Weights of a small GPT-style language model, trained from scratch on English Wikipedia.
Architecture: rotary positions, untied embeddings, capped logits.
Each number is 500 + 25 x the weight over its row's rms, rounded and kept within 0 to 999. Layers, rows and columns count from 0. Numbers have three digits each. The size before them is the row's rms in percent of the matrix's.

# layer 8 MLP gate, 768x448, rms 0.166, rows 484-517, columns 256-319
113:538482463494500507504508501500448506499499502505532494482485485523515543506487474571469488500507527496517485491481513497514487533501486518505511472525494534541495524507504490530466517472489479
101:516445506486507481510481483506478485536498534520542548491531474496485511477457498498489476492532491491511507521489472544474509493497516493510499518532484518482480495483479486542501544555488511
094:488515485501482504543511531516461505471450432540465553523516476487484481479513457496507492491502463463496514488449496535490472495458494455477457513505527480525497466548474488503489478499486491
097:471521552464499479547528507496495526501530524477477542508533516528506473486486509458500513498533458495523471470530474516525521519544481504478534509499483529498551551453510490490461500534490461
109:526502508530465475516483451482533471465508483510519554481492496530469471502487512498496524551508519525533514491502532477495518494476526497456518527468477525446518522481530491494532432468504536
105:536519501493547548498472536525508480450528458491518517514492500486529508479483553512459500469463525531483485587521515552491515525474504465512477470494442510452490466523515531497512509520451452
098:490528525498484505532526520479483524484519524497513478523523493511534528469455510515473490502490495502478554519490509528498508499540463481501516508555544488501458519490511543542515490487466490
114:483540501484542499496528522494514503475487546530487490491483532505515569501490498512476480525514517493493480503510472474476541522464522459465462460489516507478480506549504484445482499526499508
103:501504511487548477484455541482485491516512496524456511464471542465495492480464442508472540481496515538512472484520488482495467482462498472516514512519462539501469501510520491501530442461467477
105:526525546484501535497480496511470459462485482523466521538523495486515516513522509486482490502491540500460524493496473563465473461541508543477550507509487495538500518505476464521457520532488547
110:458531477506508500490484502498466499479499475523501483536479520422548518489461513483530487543503490502524500503502503533502486511474516484527490522466495504508456501496510503511529554522472478
102:465535510482525495468495550506484474462477505496534470480490495505516507490523484507548512494492485507506490461475494505464478498447517529476456454494485478512506477507477521560479497522483523
106:534520515485501515553483503498509489524519531494495487489562588517473470474530467474481478477498476483527490486521549510431471462497498517489470468504511544521503501525499510539485476493519475
101:471484529507495494489532495493465489523480544503503491518496537470516476527468481512493505474484495444510478511478497484497509486494542546509513527518498544526536477485500469476545517496477456
110:496526503481439486508489467476503457528473489553495512464504517490492508460521520520502500491452498504505554490533480504491508511489538510514525494543579540469484547489514526539514530499489543
093:531504498508480479480486506490552449537521500526507483479501531493472534534470505520497469501537501528500533478504495481469503517483485537494460511453508479522508463507489532476471429487497527
101:492473508455522533491532529494497486492479482536493480507487494491450518542498481545524486509504494507520498511492505469480507470471478532521471502532456494478484509478494493521462488496519501
098:493466513510518522506527519461468480457509523516514492512521479495464503459442496503513513503524497510517491489562498524456478526516518502478528496491442499542465519455517491468512507494484516
093:542543487509481459499525465500478500507490446525526484473518500495526481445506474484498506473481527516473483507478502516480491528519511491505469476520490496488491471539474491514514477512462498
102:469530525507498500536472483502498488553543466533492510514509477518520476467492491478522472523521511484547506488462520498507526472470515522484514526509512496476492510524498489521437510474535524
097:514510510476491462485555444489528522518536526537536458514469507509499507506495479514487505460512490544495499464554461474487490495495519512490491526502510503485475516514500494491479459467502493
107:547529511470494482493515535545536512497503479510500510495520511476529460500496481490496542462468504488458545507480506508537503529479476517468509541479504463476511473506534500500486469478494533
105:498488546507512540483503549470525486480516510502478523505504481476530467482471500511532465538488552496520518517497481484505504509523535488493454458494488481495495503479478455474484454511507501
095:507461511476492505520508481486466493458493540464512489497501507467513485525511519507472510524527499491494525494488453531479475510564498520467469504458526469524501480504513501519493513544495484
077:535529523501499522471502505549525474503482423510483490490474503501515489501502544492466515537470479506516487486497502522470461472524492460522482547486492551510495485501468500509485511522508462
108:499477508505495550463528468545480480472457444541530489539516545498501484541477510447553514533510461489503510514486463495526499524501510537531531530511487519546454482510475469543516500486503541
103:499522487484516468489527493514496451458530456546548485493548493479509504512485485506528538469488458496523493526464500474512504501549505499486486511543518471455461470506510526540496454496540499
109:514515511463428498545539477513489487501528509508490530553487494513495517511479478484467507464517497467517517523468475510548459508544492508542455504512502475535461457528531502471506508481564483
106:459533466491497478511484516538509481480499469511480484507499464493525510483515497502533490472459491500457478467517490486471497532496533520538511490506484561492524495485495501492511499526481504
106:532487520486487518473499520533505505517502504532538496484454558499497461474492481532476545513515540551516526535528531533481467514494495482461517487532482518465494480508519533534519472519491486
108:501524484465484508527470539464448483455496479503514472524470501482482477486515505504460467534515522510502495473507503521526489522529479528505499481486503490516467459475516511510536531515533497
099:489511566477514490528513510503511511469495515483469470485503531515519497484437520483496518502510458486508482519500497479493506487502467480520474503506467479493472517489527457488496537535497492
095:484493504487542496544524503500573492446488493470511540504521488502500548480557488497508503501482509453563506450503452490504490534491513554570507493465494536521527536515495515480492505509455538
104:509481502450476524525470482524521518478484466526452511542483499500504446466535510499522482508483451519547495465521551469536506485477535488510501504455488529537521535487497472526491537544491531
# layer 8 MLP up, 768x448, rms 0.171, rows 484-516, columns 256-319
107:436520489493497459492500530492497518515497464478528533507516448512500522507514468504553472534468474451495544495528468523506514518507486495462528473526514467489478512518492537499492535485486479
095:474504513500490536568513523524505514478474489502500467540450536523480507509536455472493482491451511497516488490456519531496562494539490498488506529483540500516413527535483505506529522527468482
096:499497466500496518481494522526533529494507490488564463529511478503461456508520534489485510501461469501534510511478483524512464541475517502461501482501552475552507473502480506479521504507493541
098:491449455489503496508531490511472487479480484487532455525554478506496515478491430502540502464518530515508518486469505468490461506479535495489464466522507495507474438542477517523520505470530500
109:518482541474478484539507512487560480484478500528509516533504510465502491499496533549486545511479482509509483467457523505467531513554470509486509513454483516512531505465509514493466459494527483
104:478492488448466482485456516484528526496505488550505517490498452464494496566471521522500527545516482484488532481482528498522539483497524494500532481526496508516505469489495474491460488502481516
101:495496499521497534543520551498525528515554508510511498477502510526495527503522504501473526476501484518430496485507504495478483497485538509493493500530504491507503490477532521522478510474503457
104:479530462485517525484470462487473500478506472518494479505510510503505542527505528524489523507490479504464498491518506493505513542472489476493537506511513539452506517494478514459508427458469441
104:471444511487493515475503476511527490465537465525495498502476494521453526497542537528510520455544497492518501482541425469491507545470530476480526522518496492476536511496521498440483524481520534
104:519533495543486532487499503528519483525521456519499497525481475499465512526497536499484477505524491477520519451490459521463473507522484489527526483490445496489525505513486477500473496509514488
103:518517487501524508513490469469519492449514492543467535474513503515470469496518536544483488459537486519465509469485550456501488511486513531471527485519548485482487515510477494529535467510530497
098:515511492495490542494531481530483479508486450542542480544468571468496492518448513495517502497521532532478470532495489535544446483570496447468540462486493513478466518502486457535511524477527503
105:491530551485482508511482503532482445508536486506508499478550528493483484464535514507444483448496546504461509499505487489518554507463555534531550501487538501475529497494463466530522498492457534
102:516520477498472484505488488536501557499513504522509513462470444488534444527494494473507467499504502540495534495467527502489526468511519541504439493528479501507567498480496541490501445527480498
108:516527525527490540494492483528497499498479498498474471477509519512486471496496463489518485464536509482509481508530531502438513476500521493526499464460463487521504507529556518481456462487484521
094:476552547484532492493519532517463495534451484469493509457469491485501514523499510507508479530458484516504532484521525498479500501495490473454517530504482469455470516462511445510474495509510508
102:504498473511455456523484484507475497516553483489551545551518487527494495494497542480501497561478484480496505547503538489528505527545508483476545557528518536527511517520467515496475527552514497
099:523543550478533518417517500519541540476486479475486469517476478506517503479493480509505540508475544501446508469543456489547466513436525492507476482533479503454501518549477522528491456522480495
097:461508521470477464489491508540467507487484487474513505481516523533487456502472460472471492504507524523501544456529495491483489484456493480506525539491526524508533464554540504530511525491521515
095:503485501512434505524509517537497499510492470534517544508518532524524458452516529487525529521483489497480513508476509504501481514490480528476478500498497521509546483512529497491458522518512582
095:478550528490484502484518496529472481478499454514462471473501474501515468487516452498469498500469509504475523524496517509505502530505542527495482507503480481501474461489502509549529516499528528
098:473513520489473496533501500445497507557501499494517482461509470500478480438466519464519529457511522476492487516492493484480462543507491527520502497489507534469498494487522479498544496488525502
106:526488465522514490515500491517466510541577459487518469508518524483493534486513486513490491506486489502484488502501515495509505518544521486484540519478456471508488554507545522504502507454502492
093:523507499495509506500524476508562476459505499485518526517526500501517497467546543488472537517472494505510505465509463535526530453512543490480547503517506481497524465505492520494484520498455504
090:490485497492526484518497506475479450496485516530501505488508495524484484491526511534510545533517472482524506582528495508494511539478516496491510489502541452516499510523484548493515474496464495
118:462462507497483481525479510552470488480488522478508495539531511497489491508473531496541485516506495473473487515411479516522481517510497529483504548520527492511468548525477491565507478507515525
104:451511501506485518497500460485487524529500501506507490509498476510471455514493462557507445495511541477471494495515529500512484490478535521566519491501519458499546519538525538453494521463464518
121:490515485476511498522440516468518507545492484464457515505515515499482512519521453528519498494473495520489482475523509512503487554520506493515473480498508489528478503532471502536489559531534520
103:493484484499478493482538517514523454499486481516502497553480480485512535528520475465526468472477510493509507519523509522450481493512474545523508506505506529494511498546492532525496501522493524
097:483493485510481497516506524486528489481544552517478530480484523550552522490511519512428515500456537504504526467543527512503503491504530479483500518465486539499511489450493502542513542468503448
103:444465463497483508481509477475503478521547521472495507515504493524537514478502505526509506492489499505475517510525520522523486524494511479485523501504510476485524469489504497467563527479507508
095:517509496529520514501540470547447540495482494530499533461459494442515538493458521483529532495475465487488455487513453520471506504490531502499473498517457497450543486480471486497507496453490496
100:542492465499487521499479476493516511477508494506481499537500510486518548482482473480554498485456448510532524472486488508487494522522507489518523478508499446484486492508528508450527491491486493
# layer 8 MLP down (transposed), 768x448, rms 0.161, rows 484-516, columns 256-319
106:500553513505497502493525500489444466472490500490495511480476507492493566477532475507505484484463494510505477464489489498511481536541511522520555473542504517509497534517505499492464463522450512
101:471485544497475525500518539465487491488506495497509498503505513520504448519499514512505511454486535477480460509519512532529502489519474504489502511487514458476480495517470502525493505505428497
097:515523537496481534534491506498436495515522511474514513538440528552469475505508486472518503523531506487465506497479525455489487463473498502507471510475498487481528491512483519465477480512543478
098:535494451512498517482473485511515493509439501484505539469498498517517501475493483529416467510493539519535548527510541488458508537445452493491466520500513545508532489480504503481496490509495522
104:459511489472487500529521512478471497453467518544483515526506536492488479524490511511493525486455520494507470497491465517514506492489495502485465483500502498502481485524491460505465468491524538
100:513507483444470473514484482489487476533527503489564519515529525484508489487486484485509543496508458519505559472508538481486481481546495508474486532525496549529566464492433471502497496552504468
104:492489479478495512477522538515484467484485487498478515461522505554451513479493474517457523459508475455476536559471502500486538524442499520513489511562493482499496521478481498518515477488498483
102:521477492506505485470487517507528521521517530484521509537523457498501479501494502467525546486462524526479549452503473462522494472516513526516483528517504487549480437468502479496537516482505542
101:438496545514497489522502534496519572500495506514484490522440486500505483469526504535520483510464499503516465514515444533507530494483537500488453501547482519447505463504487526495493489444520522
109:488534479487501545518496519522524571498491503495522457477525507504465511543534520531515502546508476526528527557500489507513499473489481493449504534493466497534514511536484486535518494482498532
102:494539500494459482521519506527470514470521492508489528495510506531492490477524493519469493501483556467508545521509520483510512520516522542550515503530509488505494461532474512509501503531528509
100:465539492520512547475506502506491459494479504497494484474493527505478514480515525513520507557491527486520510481533477526441490503547467503469524441481521560550546480471509465504503471508452486
097:447497522503456524521485518488471471469502494501502515472521536486473525506519507442493461478516563488474487483528511461489459524472498493511542470497506490484495511535471492503488514518554516
107:506443508533540501472457532545539505516466516501495471483543506490515546521524499473500514502505494470515518509489502564523490517470506505527484525514504471488499499453495527481506528520502505
094:494553501455526521487487477518483499486532493459518431536481538490486514538527522493500500517499466464487494472490524511475521508520484499510502505479493507527412531491478540467503483515484512
098:486511506498458528482488500475513516500501481477510492496496551481502494483500510474505527528528509483496500535536516501542478509495484458521445466436489465471489477491487507480494509501510518
101:512509568539494535550482454508518506486503535507473524493484440491474488506550460512516441485480488523417546514544453477474546482476493500500517511478530516467485499464509492469453511458561508
098:508478500496511484469478488520467483503474499514483455515497483480493503498512543479477466499524485533497491472518528544497475534477500479448524473493522534505488521551464481500523531494473553
096:452476501480491453505563512499504544509518494502502509470486482520527487482497493517529525507504539513513478485483528512551477503479502500499523507496502537512451505475511505513511465523512543
104:508458508474476503471464464527475507479556482510537513479511505494512490534547522489470470483505492475473488540507460495420489522512531452499507505541519506464494523470460542504477482529511515
096:483515458528498528515474517488513457516527488575462504483518458442513505550486503495492500520466552509500525509459508506501492502509503526455520496484548518450500519496513513490503485464498486
101:538516532500498483521491507502502465481514535469483457477512498483481505468504440475479484501465504533469482521525506492496479493543553516477504486588514536534489503482534470490510520515504469
107:509505494566479451555461500509479507488473527530488506508503513491517523522484481535488460516500482506501512477472547470535473492491516449544503464496495534481511521473539525527482507510494506
096:471512531515513490527479520472491531515562477537490478502476515527481516466514518489502498477501516514509477485497523437469493521507489548500485492497522519485476506510528497492562505493508425
088:436524475502482513461496492473476488454496544493513481494489464489496519486475532504476479512475514503460489501512483469498500477508493498513484498511490492535534448553511521512514527531529537
112:533487489472507520537472525526529530509499438506463481487492511445480517487507558488473470499515471468459508529491505501486459578500491504486500492450489517490546504527473522513450496472514445
097:466470535518431470466515542521524506533508484517517524509498505513507479504492459468542499482469502492461491495517515444457472433485496487511500469463500477506467493477507497458496527518494475
096:500506535479535508520485519498510477484469512537495502468494507517510513500503521489493480478504510491541516496498510508539529508468496494524525481518492483507522461517546547497456483527571496
109:508508504517524537479515515451532453489480524503485523490470517500481517528524511506512516498510484494531508485496473451522474511515503498533491504470504491541445489503440468488446486495458463
107:506494488526541472496458481521526493517486471510526493569535462489526495508494489477506511484525532452482505470465481497497476536495452466488535441494500506502537494468528464507483520518488480
110:508514542519464455504466507502515467527500500441568541494439477511546537502479479480541473495482530496494525519516485514506452504494531541526498474541505496499514491500431494494513505510528462
094:537499480517486496473474457474485513513479498492510541560490471464470488527506551494498455476492479497478490484469509467482490533509518508491509466548539542504478504481499540518502531542528454
101:520521506501519495565471495518496446533553494522510513489513496515504482479532580529480471507504516511509553551500565507503507496541474473464466509458498501437486509491455460552505502514505470